Part of a small language model's weights: vocabulary 32000, 2876 steps.
Each number is 200 + 40 x the weight over its row's rms, rounded and kept within 0 to 999. Layers, rows and columns count from 0. The size before them is the row's rms in percent of the matrix's.

# up: layer 5 MLP up, 2560x640, rms 0.0632, rows 1227-1253, columns 256-383
# down: layer 5 MLP down (transposed), 2560x640, rms 0.0638, rows 1227-1253, columns 256-383
up1227,098,187,88,211,192,143,249,205,141,235,237,214,213,187,218,212,141,198,205,187,243,203,208,323,177,188,191,153,191,217,184,240,146,211,195,241,249,114,133,154,166,212,127,264,280,164,141,132,172,204,148,175,113,106,194,174,189,196,294,209,135,196,180,226,225,205,222,259,101,187,150,203,213,115,245,219,160,261,155,166,193,222,147,115,138,240,221,226,254,223,197,167,237,213,199,151,283,167,241,200,205,289,178,150,136,199,165,298,195,198,184,222,227,245,241,207,208,238,226,230,246,188,264,202,201,211,197,192,204
down1227,102,201,208,146,173,184,190,210,215,183,244,159,141,217,185,218,164,222,111,224,230,146,255,194,220,195,166,228,243,141,160,161,137,188,201,172,296,167,186,182,168,216,162,223,231,236,140,199,173,182,208,296,137,170,280,178,184,176,137,132,188,229,319,143,153,157,191,241,276,205,208,218,189,144,256,226,207,184,226,153,158,152,220,297,106,271,161,258,195,216,191,201,244,201,175,256,208,217,198,189,271,210,191,174,165,210,155,250,181,281,180,231,174,277,151,197,118,163,180,187,187,286,130,179,211,243,271,156,168
up1228,110,214,160,217,136,209,207,225,233,220,276,248,176,203,211,179,143,180,277,244,193,206,247,268,148,86,186,257,275,276,198,169,168,154,196,201,221,219,168,243,227,274,151,219,168,165,167,200,142,194,245,187,169,183,188,274,219,260,271,230,172,217,191,198,241,229,142,229,189,185,185,218,161,193,189,130,235,152,188,213,212,249,118,293,199,183,228,171,265,208,217,240,302,204,270,186,253,186,189,200,173,194,194,194,249,226,194,222,193,214,209,165,217,208,234,154,238,218,308,181,202,144,108,243,188,237,206,247,244
down1228,105,110,209,181,229,135,226,208,195,149,229,234,268,150,250,210,289,255,229,220,155,226,241,203,171,159,210,112,155,205,256,205,193,181,233,173,209,243,169,233,187,220,200,191,183,214,194,213,171,192,241,120,189,211,180,173,199,170,275,178,185,272,176,192,214,92,246,183,199,231,171,176,251,207,184,199,199,215,159,197,247,146,152,227,122,197,127,212,225,174,185,229,187,165,218,220,241,251,243,187,188,222,157,166,164,218,112,245,183,111,151,159,181,272,222,255,224,209,213,283,228,202,271,200,209,211,161,225,229
up1229,094,202,103,190,219,146,186,297,158,192,191,207,240,145,194,222,283,172,187,168,246,189,193,207,132,196,198,222,200,208,176,158,177,226,198,147,140,159,228,190,253,212,209,206,218,299,259,195,136,205,172,137,180,212,206,132,186,234,241,214,192,115,184,241,197,199,223,191,256,186,175,232,212,233,239,172,214,169,215,149,230,136,224,205,153,207,198,169,181,186,238,167,176,116,224,200,150,256,303,188,182,216,250,220,170,182,206,222,217,212,179,223,156,187,228,174,182,241,135,202,183,152,243,208,144,231,134,267,130
down1229,104,216,176,188,176,176,154,163,191,197,130,264,122,275,189,268,240,137,138,220,276,200,182,232,213,253,220,177,206,202,174,158,142,238,197,225,35,163,143,159,210,239,195,261,185,228,215,145,233,129,165,155,214,203,213,196,188,128,215,180,179,158,161,164,178,205,183,210,157,294,206,157,231,184,211,129,192,164,174,309,178,194,195,208,186,165,193,292,165,296,224,196,245,125,153,243,227,201,201,204,169,201,159,193,186,159,203,246,201,183,178,186,208,174,168,162,227,199,205,214,125,194,167,179,201,221,226,220,201
up1230,114,163,199,225,266,233,188,195,182,229,169,185,193,217,206,171,212,267,220,215,171,246,183,199,200,171,204,194,219,212,305,159,257,250,169,249,160,178,205,242,136,100,243,155,138,186,210,142,212,188,164,208,157,265,260,159,194,157,235,159,212,178,236,101,268,215,196,191,208,189,238,204,173,217,197,217,204,171,133,215,179,223,219,201,196,181,136,246,169,238,136,205,164,195,164,183,190,262,254,238,209,163,206,220,213,194,256,170,189,201,182,293,248,116,196,205,201,179,198,227,245,261,172,240,241,231,118,185,225
down1230,101,179,262,207,188,229,270,210,236,109,208,181,201,278,233,191,216,206,176,264,129,195,162,271,239,214,241,214,231,194,243,249,223,240,259,234,126,239,249,218,260,123,233,249,203,131,240,256,254,200,236,166,167,288,184,236,234,156,208,185,189,159,156,178,234,168,228,230,192,135,231,175,176,220,190,168,178,165,214,275,209,241,226,179,180,171,222,192,204,151,222,224,201,225,213,245,173,159,196,228,161,170,266,192,206,186,215,182,174,223,207,141,199,200,196,236,232,220,209,193,198,229,185,179,199,178,170,213,123
up1231,096,247,242,168,198,215,163,122,265,221,187,223,221,284,221,132,180,198,219,174,317,178,204,212,261,214,266,190,230,216,214,184,137,181,210,239,152,149,228,226,241,168,222,195,177,149,240,192,166,123,183,214,242,212,177,196,221,239,224,166,222,213,204,123,180,175,221,238,195,205,169,168,269,214,192,261,231,208,254,205,228,157,225,188,257,138,239,247,219,153,216,169,208,202,181,280,109,222,220,125,268,138,247,299,212,222,233,252,322,183,286,188,278,224,224,239,217,246,214,246,212,225,182,192,168,196,186,188,219
down1231,101,224,219,145,250,246,182,183,202,180,210,220,209,190,114,260,176,194,250,194,174,200,246,118,247,213,167,172,188,140,199,178,238,280,255,218,193,166,196,136,230,175,149,243,254,197,179,167,191,216,199,158,266,241,234,172,143,253,137,190,267,192,174,182,133,223,240,204,175,179,135,235,203,123,251,133,157,253,202,145,185,174,204,226,158,160,192,188,253,193,250,171,186,216,154,183,199,168,193,116,244,230,182,176,162,215,266,182,310,203,161,152,157,251,280,258,148,228,177,150,172,246,221,258,252,260,142,223,261
up1232,104,167,140,190,183,269,184,258,132,159,165,200,143,181,173,191,143,286,226,176,197,205,177,192,198,176,311,124,213,162,185,169,218,86,253,184,261,247,206,208,82,208,192,273,248,240,187,249,181,143,252,228,265,200,198,184,211,296,201,267,190,232,262,190,275,220,170,269,132,196,169,206,137,291,191,175,235,210,204,134,245,163,206,219,254,233,176,200,164,282,177,214,257,167,153,261,177,191,163,149,95,166,231,162,122,127,150,248,176,232,246,245,260,189,160,199,213,208,170,278,215,159,195,233,195,175,100,174,192
down1232,100,178,165,168,244,176,183,170,162,192,164,172,218,275,210,218,156,215,237,153,238,152,213,159,136,181,103,147,210,165,154,220,223,255,264,186,190,196,160,226,146,196,187,240,214,194,171,153,192,259,184,197,153,153,185,182,150,239,212,203,173,214,193,187,224,196,158,256,221,180,162,166,218,233,218,194,150,187,208,204,188,229,176,161,219,200,184,127,188,182,225,235,203,150,250,170,171,245,180,264,179,186,205,225,239,207,235,170,204,222,289,171,169,230,98,96,223,233,226,185,194,212,157,176,175,191,205,259,244
up1233,101,215,217,176,247,192,198,215,186,213,224,220,132,210,200,185,192,229,213,173,275,179,204,192,181,183,217,252,167,219,208,123,238,189,191,119,169,250,249,176,253,177,214,207,181,293,243,214,204,264,220,246,129,221,220,168,159,229,249,197,222,182,235,165,190,179,245,180,249,154,245,181,229,184,232,201,213,155,173,183,232,171,243,226,189,149,202,235,215,273,235,249,184,211,165,155,181,180,168,137,208,232,240,234,136,192,163,176,130,209,185,229,235,178,243,127,308,137,199,261,273,226,229,257,132,286,216,209,188
down1233,095,237,263,255,234,184,305,201,259,193,197,216,276,187,185,203,162,174,200,134,186,182,212,220,264,207,219,148,248,167,237,203,224,206,196,251,205,261,208,240,209,254,188,176,218,226,134,310,188,113,210,217,211,195,205,155,193,208,204,243,167,217,182,180,233,239,141,187,168,192,216,159,196,175,228,201,167,222,141,234,217,199,242,184,200,240,238,185,233,146,182,285,225,199,177,196,205,209,185,177,167,275,240,170,218,242,231,251,189,204,235,141,151,167,123,185,165,168,259,107,249,241,164,247,225,256,228,260,202
up1234,103,176,183,142,136,252,188,236,266,91,167,183,266,192,221,176,287,192,284,184,196,221,215,180,274,177,156,204,172,148,207,258,185,173,201,122,226,241,218,205,236,254,298,190,194,147,190,113,82,197,235,289,210,218,113,199,222,236,212,117,215,176,232,231,146,162,252,204,243,228,255,158,228,181,251,127,209,235,83,217,135,254,180,213,203,172,176,182,98,180,166,284,227,151,184,193,183,184,101,192,177,233,196,241,226,217,192,150,155,165,232,143,214,221,265,221,186,176,243,206,227,197,201,168,191,184,226,146,167
down1234,092,144,186,202,181,231,283,209,244,199,204,207,179,169,225,215,111,125,148,208,227,156,232,245,155,198,197,179,162,197,225,243,152,160,225,196,230,249,152,251,185,188,185,169,192,213,166,258,233,227,209,159,290,214,218,151,180,187,197,225,187,208,153,239,247,135,233,300,219,198,275,191,199,195,214,155,182,218,229,236,228,205,158,227,210,138,236,228,229,179,166,200,210,240,179,224,229,299,170,198,170,245,219,195,253,219,130,213,164,226,164,201,176,177,249,198,200,261,213,253,194,194,171,176,195,196,217,122,215
up1235,107,281,213,161,166,265,191,189,207,206,173,262,174,194,179,222,242,150,172,218,177,220,171,198,204,241,144,214,189,202,250,168,197,195,164,235,166,285,225,190,206,193,195,226,126,183,204,203,197,221,148,248,226,157,214,186,187,197,167,233,230,121,197,191,234,161,185,147,147,184,197,270,193,175,157,185,191,199,201,216,206,145,209,200,179,252,169,255,192,177,172,172,160,201,233,220,234,142,206,228,153,246,258,234,281,151,248,236,205,180,125,225,160,143,187,250,142,269,190,246,187,157,206,259,233,240,156,123,232
down1235,104,159,205,203,228,179,207,188,191,100,225,180,211,255,243,191,236,195,231,231,153,129,114,164,236,201,189,212,229,139,198,221,229,204,174,294,168,199,182,129,268,182,161,221,205,242,180,184,248,155,260,190,205,256,195,254,223,165,221,191,178,156,170,142,229,211,229,158,190,281,227,190,164,169,262,156,195,210,244,187,198,253,162,223,151,149,186,207,214,191,156,145,227,187,200,214,183,203,119,260,250,195,192,246,224,209,165,227,218,280,163,162,187,179,173,181,211,222,230,248,251,243,163,187,166,209,233,159,190
up1236,103,248,236,183,161,247,187,234,236,182,269,204,191,261,250,202,135,195,201,213,218,198,171,240,218,195,214,181,239,219,178,223,236,178,199,240,157,202,198,135,218,120,214,227,140,220,238,183,235,185,200,227,218,142,148,170,169,202,125,203,192,176,241,195,236,185,170,247,189,193,195,264,185,243,197,210,192,240,198,147,144,168,183,188,192,213,183,215,203,162,235,218,188,191,188,199,263,209,194,111,178,200,159,214,247,172,274,212,192,210,178,317,162,238,224,221,112,211,170,217,164,148,188,197,281,238,261,248,163
down1236,102,215,210,216,288,240,277,147,137,260,217,144,173,284,244,226,219,200,173,168,180,174,161,194,126,158,204,225,251,175,146,206,203,227,180,155,192,240,231,174,166,164,236,264,194,164,171,211,140,259,182,117,176,257,202,172,216,205,232,144,185,230,213,273,160,218,208,237,126,233,131,196,236,132,180,210,220,210,269,262,207,147,174,223,221,138,158,206,315,167,146,246,132,249,179,171,216,235,196,170,210,224,204,230,192,181,179,193,290,201,150,196,174,283,152,239,217,145,193,215,176,224,183,243,210,196,197,170,143
up1237,098,179,161,207,180,214,227,209,149,209,216,255,108,235,220,194,197,251,239,267,181,186,181,224,141,208,226,207,254,282,204,112,174,210,209,232,274,222,199,195,188,252,188,212,123,243,182,158,248,145,213,215,153,242,192,197,277,193,221,243,158,186,212,192,282,151,165,259,251,185,146,238,194,246,147,239,244,243,206,235,216,219,151,169,221,224,271,166,185,148,157,147,165,166,201,214,151,213,117,196,165,275,228,195,222,125,164,173,179,240,111,173,153,202,191,204,179,117,217,210,119,177,170,260,210,203,216,233,218
down1237,098,191,198,194,308,226,228,223,221,245,170,176,183,166,249,239,229,253,274,246,221,248,157,152,183,193,222,288,218,208,206,198,191,239,234,185,240,168,218,196,136,159,197,200,222,162,193,136,224,164,241,241,153,148,156,156,131,176,198,219,231,200,240,212,282,167,227,244,183,233,152,138,116,165,211,217,228,224,197,159,214,213,221,223,236,230,214,156,147,264,207,284,218,255,191,217,191,175,107,237,95,255,207,197,232,215,232,180,188,223,143,140,184,201,322,231,249,157,182,205,228,155,164,152,235,136,211,199,209
up1238,103,195,242,198,108,208,196,242,176,112,202,244,149,272,237,242,182,146,254,189,224,159,260,204,241,191,254,216,174,192,202,119,204,240,195,228,238,141,218,199,273,198,274,210,214,134,205,239,169,128,185,214,150,244,286,196,164,206,240,134,136,319,187,152,237,153,168,163,202,196,170,221,179,137,166,222,228,205,238,130,177,219,210,260,191,242,213,203,259,209,200,184,164,148,207,197,191,207,214,176,173,185,265,209,165,210,177,283,175,178,208,142,231,196,260,178,185,218,221,189,176,158,200,111,178,230,175,258,179
down1238,105,229,243,132,211,159,118,200,118,187,228,273,166,166,273,196,212,174,262,223,140,211,229,139,160,142,222,148,184,188,246,187,174,225,129,184,212,180,183,220,172,169,195,171,216,188,256,272,136,237,199,194,183,218,178,182,214,170,210,204,235,184,103,190,231,217,262,158,180,144,218,180,175,153,207,195,180,160,214,237,166,189,212,166,107,157,153,251,212,262,249,147,307,190,182,192,265,128,252,169,254,204,159,225,187,168,186,175,186,219,187,195,207,234,258,229,178,246,198,153,209,203,140,209,61,242,170,96,269
up1239,110,205,147,262,210,237,208,199,227,171,243,183,195,278,237,249,153,193,133,162,219,207,175,268,277,296,229,267,181,302,226,134,198,217,227,143,204,194,237,216,176,181,196,156,254,166,238,211,287,175,219,206,203,133,226,221,230,174,161,235,237,208,150,135,253,193,278,186,151,142,214,202,169,140,181,214,192,192,164,222,214,169,199,234,229,180,143,214,213,187,158,140,215,151,178,192,171,201,205,282,277,191,203,157,242,172,262,236,200,134,303,233,246,183,147,145,193,158,216,186,161,250,206,160,293,208,239,228,148
down1239,105,236,197,141,142,208,269,201,190,308,183,165,155,118,203,229,242,177,218,248,153,172,251,168,204,219,236,237,167,157,201,227,172,161,154,265,129,236,248,308,171,149,180,202,232,193,234,211,232,212,181,166,229,188,201,186,175,228,242,162,307,214,198,146,192,195,165,197,195,207,218,157,239,206,123,259,236,205,126,222,218,240,209,167,67,232,167,235,173,213,225,134,194,248,169,229,137,233,170,197,142,263,256,200,173,258,245,164,179,266,206,237,207,208,232,221,240,183,205,197,257,262,281,169,165,225,242,223,130
up1240,105,207,234,158,195,197,165,207,167,198,232,213,229,233,233,148,247,189,153,233,156,208,244,210,193,221,193,199,186,204,164,116,140,189,252,209,173,233,301,205,261,224,194,256,197,193,212,186,154,194,302,250,272,193,190,209,187,143,239,231,188,134,223,203,218,226,204,212,227,214,206,272,249,214,177,182,224,208,218,214,273,139,236,161,235,146,219,204,194,197,196,220,206,212,206,263,198,201,163,137,226,291,128,217,173,203,159,153,265,226,209,210,192,227,268,177,188,211,236,239,152,168,222,199,92,181,183,246,173
down1240,104,186,250,238,175,202,223,166,250,249,169,210,246,150,173,189,101,232,274,174,200,206,214,169,242,356,247,231,152,222,134,212,130,158,261,165,185,210,256,136,204,179,220,207,246,165,148,227,142,244,253,206,209,271,214,230,214,247,208,149,202,168,183,231,231,243,180,206,195,168,158,166,218,271,218,213,286,203,182,228,154,169,154,222,199,144,266,192,208,217,273,213,250,197,172,216,262,191,224,176,251,255,164,214,166,168,224,215,195,223,205,187,185,172,191,145,197,197,186,98,237,227,213,154,223,165,237,266,215
up1241,101,175,236,210,189,280,220,139,177,290,227,168,145,179,257,212,264,241,211,200,219,215,212,212,168,167,246,194,192,160,170,182,191,277,237,216,218,197,184,216,208,203,234,159,214,246,139,167,176,177,192,152,197,203,252,227,175,243,210,157,282,189,240,205,128,214,237,185,196,291,197,223,204,213,173,195,226,256,206,175,278,172,194,162,212,221,255,218,209,191,235,173,226,199,263,238,222,233,109,190,216,233,261,246,235,172,182,167,209,205,198,182,264,175,206,152,173,193,154,230,256,226,183,200,209,231,226,137,196
down1241,094,208,198,150,250,156,236,190,227,200,238,237,193,207,177,190,169,216,155,213,309,288,135,205,206,147,222,194,187,224,281,181,192,201,210,186,252,179,177,217,254,192,220,226,210,164,148,215,261,158,204,193,230,236,211,214,163,195,115,197,210,175,254,211,205,184,215,196,222,276,223,204,120,209,236,182,179,219,232,206,206,189,220,241,179,187,227,172,290,193,118,177,165,163,156,162,230,213,252,161,180,247,198,122,198,235,221,187,192,149,197,225,201,236,172,175,186,203,238,142,231,137,231,246,238,257,198,264,218
up1242,103,226,277,146,134,264,210,156,221,172,178,262,217,242,144,169,232,173,247,158,202,137,255,180,189,231,135,172,235,265,203,186,224,237,172,200,172,182,137,248,193,188,166,150,184,199,237,172,150,210,202,152,254,187,211,165,241,235,173,213,102,174,250,191,177,239,152,213,227,81,147,235,290,211,176,186,270,251,236,171,237,259,229,230,205,91,178,158,190,179,230,235,262,157,227,169,268,244,192,205,232,200,202,137,241,215,195,241,205,194,164,198,225,209,190,160,168,157,124,166,209,160,133,195,253,241,213,250,203
down1242,101,244,247,235,227,152,187,158,173,229,133,251,218,206,247,167,209,205,211,228,203,180,264,149,175,218,223,200,242,183,239,130,189,188,228,142,198,275,242,250,245,226,186,245,245,199,155,244,103,249,265,195,181,258,227,203,259,107,193,202,129,174,273,153,162,259,203,231,159,169,147,191,252,214,186,155,221,217,247,151,225,198,161,222,183,214,119,112,167,214,200,194,248,243,157,189,289,212,161,168,194,177,177,216,194,182,169,221,178,237,212,217,239,151,299,193,150,170,237,218,221,224,185,200,215,253,261,270,218
up1243,098,184,183,189,187,181,209,235,187,150,197,194,221,262,199,219,214,267,251,215,236,134,176,171,175,206,215,240,174,144,213,200,270,169,247,249,255,186,226,327,173,251,205,213,122,212,166,209,154,205,239,136,218,182,186,160,249,302,247,209,208,180,173,152,160,223,188,175,172,134,174,188,300,227,190,202,178,244,228,242,197,238,180,99,206,127,120,125,151,109,191,179,239,205,148,223,229,181,250,240,193,216,222,185,206,261,194,207,182,185,143,245,152,202,188,235,205,137,260,180,230,219,187,206,207,186,195,189,165
down1243,086,213,210,195,293,217,239,143,178,271,188,114,176,135,202,156,202,156,227,233,175,215,169,233,218,172,111,179,258,115,202,247,132,188,262,150,246,196,227,223,221,134,141,182,243,212,240,182,186,246,206,264,123,209,224,145,181,383,203,198,221,218,265,200,119,173,233,212,136,196,254,216,86,167,214,185,185,144,219,254,184,155,150,197,156,195,218,156,250,207,179,190,144,242,200,295,221,194,136,199,244,190,193,165,254,167,131,232,218,190,149,186,261,177,244,225,198,178,156,213,237,240,199,215,220,185,166,223,162
up1244,089,214,203,212,258,191,198,160,172,238,191,207,184,248,288,234,182,142,167,232,208,169,180,233,176,189,204,160,231,185,166,172,135,179,189,178,232,174,145,104,225,194,200,162,278,251,187,212,187,186,230,158,199,165,246,180,258,171,132,138,209,170,210,189,202,124,263,195,188,260,245,212,170,238,253,226,223,211,182,213,201,237,243,164,241,138,172,209,128,175,224,189,227,120,210,183,224,301,177,152,222,111,224,193,242,134,171,200,231,190,224,222,180,267,219,234,195,193,156,177,212,216,189,197,244,149,173,208,268
down1244,094,250,210,218,199,178,246,151,168,206,188,176,158,191,206,351,228,261,226,191,262,185,210,162,191,236,140,222,158,145,166,138,281,242,306,160,188,149,215,226,188,241,193,234,242,269,204,187,137,184,207,165,217,161,254,294,211,176,175,185,216,169,252,204,173,158,176,185,206,230,232,246,179,232,216,238,217,238,242,178,268,233,226,203,186,190,222,226,204,245,217,92,211,223,216,268,263,172,140,202,128,174,177,283,237,197,121,259,180,170,196,238,178,145,222,245,266,208,269,213,183,234,154,195,257,183,201,241,182
up1245,106,247,192,188,210,189,191,156,156,225,92,130,106,220,193,123,296,116,148,117,222,99,124,181,235,217,268,192,258,208,200,130,248,150,178,160,266,234,187,193,165,253,158,220,197,278,215,189,231,199,184,246,185,174,163,175,146,215,251,167,165,191,130,214,111,235,175,188,187,124,188,269,205,127,207,175,187,224,149,251,189,177,148,200,126,126,153,225,192,160,209,140,176,146,222,241,200,121,191,154,183,220,202,226,176,268,118,199,150,218,207,262,120,184,138,146,223,254,179,199,141,247,159,219,198,187,240,217,177
down1245,096,191,254,246,197,200,216,223,171,197,262,155,252,173,233,187,162,178,225,280,231,159,143,113,177,243,170,273,221,119,211,187,173,270,138,203,229,248,225,182,236,192,235,189,153,183,185,256,209,211,176,182,202,197,226,261,103,201,118,222,219,162,214,294,238,183,216,222,168,148,308,168,113,179,234,132,177,189,220,310,191,144,205,236,188,235,156,216,210,179,223,221,181,185,245,238,129,209,219,178,223,222,155,197,153,182,197,107,174,173,236,210,226,219,123,214,224,197,179,162,208,147,238,206,196,265,223,227,218
up1246,107,251,196,204,202,185,185,171,243,204,216,195,280,231,182,199,216,246,216,161,217,210,194,192,160,179,288,213,187,157,174,147,206,202,208,146,163,265,209,235,232,222,236,144,184,169,254,238,182,146,139,145,157,211,268,184,186,187,147,170,222,177,173,211,228,223,166,240,244,252,243,208,219,280,200,53,271,146,255,183,189,218,188,239,163,182,152,167,195,86,116,157,160,203,227,224,229,150,160,218,184,172,139,199,220,177,237,178,207,180,170,273,154,224,219,129,155,170,232,221,173,184,243,202,109,297,192,195,180
down1246,107,224,186,202,223,241,162,178,262,153,196,203,170,183,170,208,213,254,251,212,171,167,262,186,187,190,245,196,183,266,175,179,192,250,195,197,217,218,179,140,156,197,266,208,166,198,286,260,266,230,221,104,186,275,203,153,285,120,232,207,235,198,146,80,319,231,228,169,175,155,238,261,159,119,156,260,176,143,199,151,270,173,240,202,178,261,231,185,192,225,285,146,230,152,261,217,204,161,206,233,202,231,149,185,210,170,167,250,116,112,193,204,181,161,204,239,303,243,302,180,152,253,240,234,136,134,244,156,210
up1247,099,210,233,207,183,308,241,218,142,151,209,253,218,167,176,252,153,95,277,174,199,189,181,213,186,249,192,213,214,178,240,181,192,208,171,226,211,239,239,226,201,186,146,279,218,222,169,146,231,130,162,252,184,218,240,140,252,236,211,157,143,198,118,216,193,155,249,177,214,253,211,251,240,187,271,246,157,169,255,215,165,210,246,187,189,207,149,200,227,219,184,144,236,162,192,211,128,261,228,182,228,209,219,234,170,154,233,176,147,179,190,223,254,166,191,250,167,240,218,265,162,120,241,122,240,147,167,182,174
down1247,106,205,125,219,175,219,292,188,238,145,207,146,254,211,234,164,141,204,204,217,146,192,185,220,218,238,192,236,239,236,184,279,202,151,210,216,238,272,193,152,152,226,268,217,241,237,151,203,208,193,197,235,184,213,189,147,218,168,149,166,202,237,146,205,197,235,219,144,245,153,213,123,174,219,186,145,232,135,124,175,221,228,216,184,185,138,316,199,112,270,190,209,253,212,290,202,242,240,176,132,174,148,156,144,239,211,121,221,101,276,154,206,272,202,226,176,161,243,217,160,190,157,226,253,159,176,230,154,154
up1248,111,170,287,205,128,198,158,275,167,224,163,209,209,249,239,216,229,191,187,255,232,194,180,191,204,243,208,220,225,245,176,151,163,200,164,241,223,158,201,148,268,113,214,231,188,255,246,260,227,284,183,189,167,175,199,258,217,154,291,216,102,189,237,174,229,254,217,245,262,187,241,223,246,168,217,213,177,156,219,183,150,163,176,201,216,163,241,174,247,235,254,197,210,217,250,274,179,190,211,286,247,226,178,233,179,179,199,197,174,239,245,132,274,189,144,168,281,234,207,270,204,214,200,180,208,160,216,243,257
down1248,103,266,240,243,135,192,266,127,249,188,196,213,170,306,218,176,238,171,227,268,217,166,201,299,200,200,158,218,241,194,318,218,174,164,218,183,166,236,113,179,219,215,202,112,137,203,187,187,200,195,230,267,173,201,169,207,206,163,213,220,241,233,139,222,210,179,213,235,215,207,137,176,260,184,204,164,240,190,181,156,176,227,197,178,241,253,161,198,108,178,170,293,175,218,191,253,240,252,210,206,226,169,220,193,170,210,213,176,208,173,132,247,128,145,202,229,195,222,221,143,255,271,122,236,233,152,192,240,182
up1249,103,185,160,122,251,263,207,215,256,212,200,126,214,188,216,193,174,184,249,131,209,194,140,132,189,228,166,245,219,205,241,196,232,176,216,258,261,194,205,194,193,201,229,245,224,164,164,252,265,191,241,147,189,271,227,148,189,203,146,187,141,229,195,210,234,248,200,215,243,243,211,151,194,215,180,199,211,192,226,203,159,196,219,204,155,186,244,268,133,221,268,93,220,222,145,221,204,224,191,239,139,221,156,224,125,207,146,204,200,187,180,212,157,210,186,149,224,250,266,264,169,287,57,219,146,141,198,160,219
down1249,110,181,162,223,154,229,175,198,266,237,173,225,219,176,273,148,89,195,171,173,236,211,178,196,198,160,203,247,243,159,185,242,171,170,196,247,188,220,176,218,177,173,254,226,210,240,111,194,264,159,203,178,260,173,247,215,165,188,258,225,200,209,228,199,143,183,206,163,135,147,233,160,224,199,259,149,197,221,231,247,234,192,243,230,123,225,225,187,282,151,292,256,201,261,199,138,216,156,188,167,174,168,165,203,186,219,194,277,212,213,170,182,243,159,248,136,162,168,248,307,157,182,231,186,195,151,193,215,237
up1250,105,152,194,132,190,156,237,178,227,214,292,212,213,219,270,236,186,129,160,245,184,195,232,282,202,245,210,197,265,221,296,227,175,199,167,150,130,139,198,240,148,240,210,211,230,150,218,245,190,175,191,190,197,220,218,233,225,196,176,227,230,167,138,182,167,227,151,239,239,164,254,239,226,175,247,271,189,157,197,137,288,212,194,215,294,150,250,227,185,224,237,198,188,228,296,201,145,199,172,198,271,227,180,214,135,190,232,202,217,171,213,246,196,187,209,215,128,222,193,224,172,263,138,181,156,202,194,160,246
down1250,107,172,221,274,198,166,216,136,165,170,241,125,209,152,213,147,258,238,216,179,184,232,220,174,179,209,212,219,211,202,224,234,209,133,209,201,170,175,170,179,224,226,171,205,285,206,177,193,181,210,196,245,161,204,172,279,150,209,193,277,233,178,155,278,218,153,233,153,256,168,158,237,255,168,144,233,200,208,220,211,194,151,126,247,192,205,223,144,168,187,243,151,152,206,120,251,201,227,218,222,238,82,186,136,185,289,153,161,190,192,169,240,207,162,209,191,186,290,205,247,231,182,242,231,147,97,242,190,196
up1251,099,158,224,262,168,188,177,251,217,228,220,246,203,153,142,135,133,265,218,175,242,193,159,174,257,219,248,178,226,192,238,172,246,194,203,166,256,247,223,217,261,169,341,247,105,170,192,174,220,209,289,130,235,231,197,147,178,216,167,240,249,206,150,201,221,146,199,187,279,189,211,239,195,236,161,220,198,178,136,181,245,251,256,232,196,203,220,189,223,208,184,186,187,187,176,212,194,256,255,259,268,206,156,208,151,189,225,199,255,198,192,225,234,213,213,199,246,210,217,206,142,169,245,184,261,233,157,164,193
down1251,100,200,150,215,175,135,282,238,167,229,229,214,206,197,98,156,178,204,181,223,250,154,167,238,182,213,91,116,163,171,216,170,152,159,194,233,184,209,218,113,175,193,124,148,212,217,170,178,194,166,178,208,221,217,252,162,177,181,217,119,73,143,215,189,163,264,166,213,187,237,222,218,195,214,233,250,136,193,210,130,177,170,203,250,198,284,198,213,268,227,199,134,222,165,192,162,215,153,222,198,235,204,194,150,244,201,145,179,201,214,251,141,182,238,143,231,194,145,142,256,192,221,171,194,138,227,248,121,196
up1252,095,193,240,197,211,238,191,164,242,182,153,267,189,204,166,188,259,238,228,200,209,193,222,247,175,261,216,188,264,226,228,156,156,214,119,242,169,215,204,194,188,209,172,194,184,166,217,260,235,151,148,197,131,264,246,257,176,259,200,280,155,179,181,329,187,227,175,199,187,200,178,177,262,158,189,191,167,140,240,191,262,218,178,220,166,287,129,181,202,215,179,127,198,143,251,115,199,198,164,185,254,211,208,200,190,189,228,247,215,163,232,202,233,183,146,193,156,145,194,166,213,194,163,176,218,289,163,189,183
down1252,097,211,193,224,284,109,175,172,314,209,212,147,277,204,298,224,158,160,218,185,236,152,134,142,225,208,207,104,210,155,220,166,300,171,215,215,184,194,256,291,185,270,223,190,200,228,176,236,192,232,186,206,149,195,241,273,210,162,221,194,237,219,197,226,199,209,215,158,241,237,244,207,129,193,244,218,297,202,148,202,228,178,283,196,246,261,189,206,189,241,209,205,278,208,220,237,221,196,235,193,159,200,223,242,218,231,217,224,246,153,187,247,296,159,246,216,136,241,220,203,220,224,274,198,191,178,154,187,248
up1253,108,143,149,226,207,186,138,162,262,139,192,141,263,178,256,139,188,196,222,167,159,188,294,204,272,227,229,291,208,252,197,286,223,180,219,201,172,189,242,186,224,208,198,259,197,138,232,239,133,199,163,241,241,207,228,165,158,195,207,198,254,274,235,195,181,181,150,265,234,199,269,207,215,142,187,220,138,138,188,231,313,173,284,199,282,233,196,182,225,171,183,246,188,147,207,218,204,170,141,253,120,123,158,214,214,172,146,248,216,266,240,196,147,278,294,199,190,236,205,197,264,178,225,113,207,176,285,133,217
down1253,107,173,152,238,179,174,184,205,257,173,182,185,226,197,168,165,281,180,213,170,226,206,276,247,195,134,204,256,256,126,143,177,221,200,179,216,220,170,200,175,216,264,273,234,265,154,237,166,136,243,232,162,204,217,215,154,245,140,179,246,165,177,266,185,249,210,176,268,189,257,175,230,205,176,133,209,197,208,236,234,196,152,203,232,248,226,137,142,135,254,193,168,224,226,190,200,216,262,166,169,200,146,202,186,154,217,241,202,224,294,148,193,127,135,137,256,244,222,160,276,230,196,259,241,242,151,179,177,176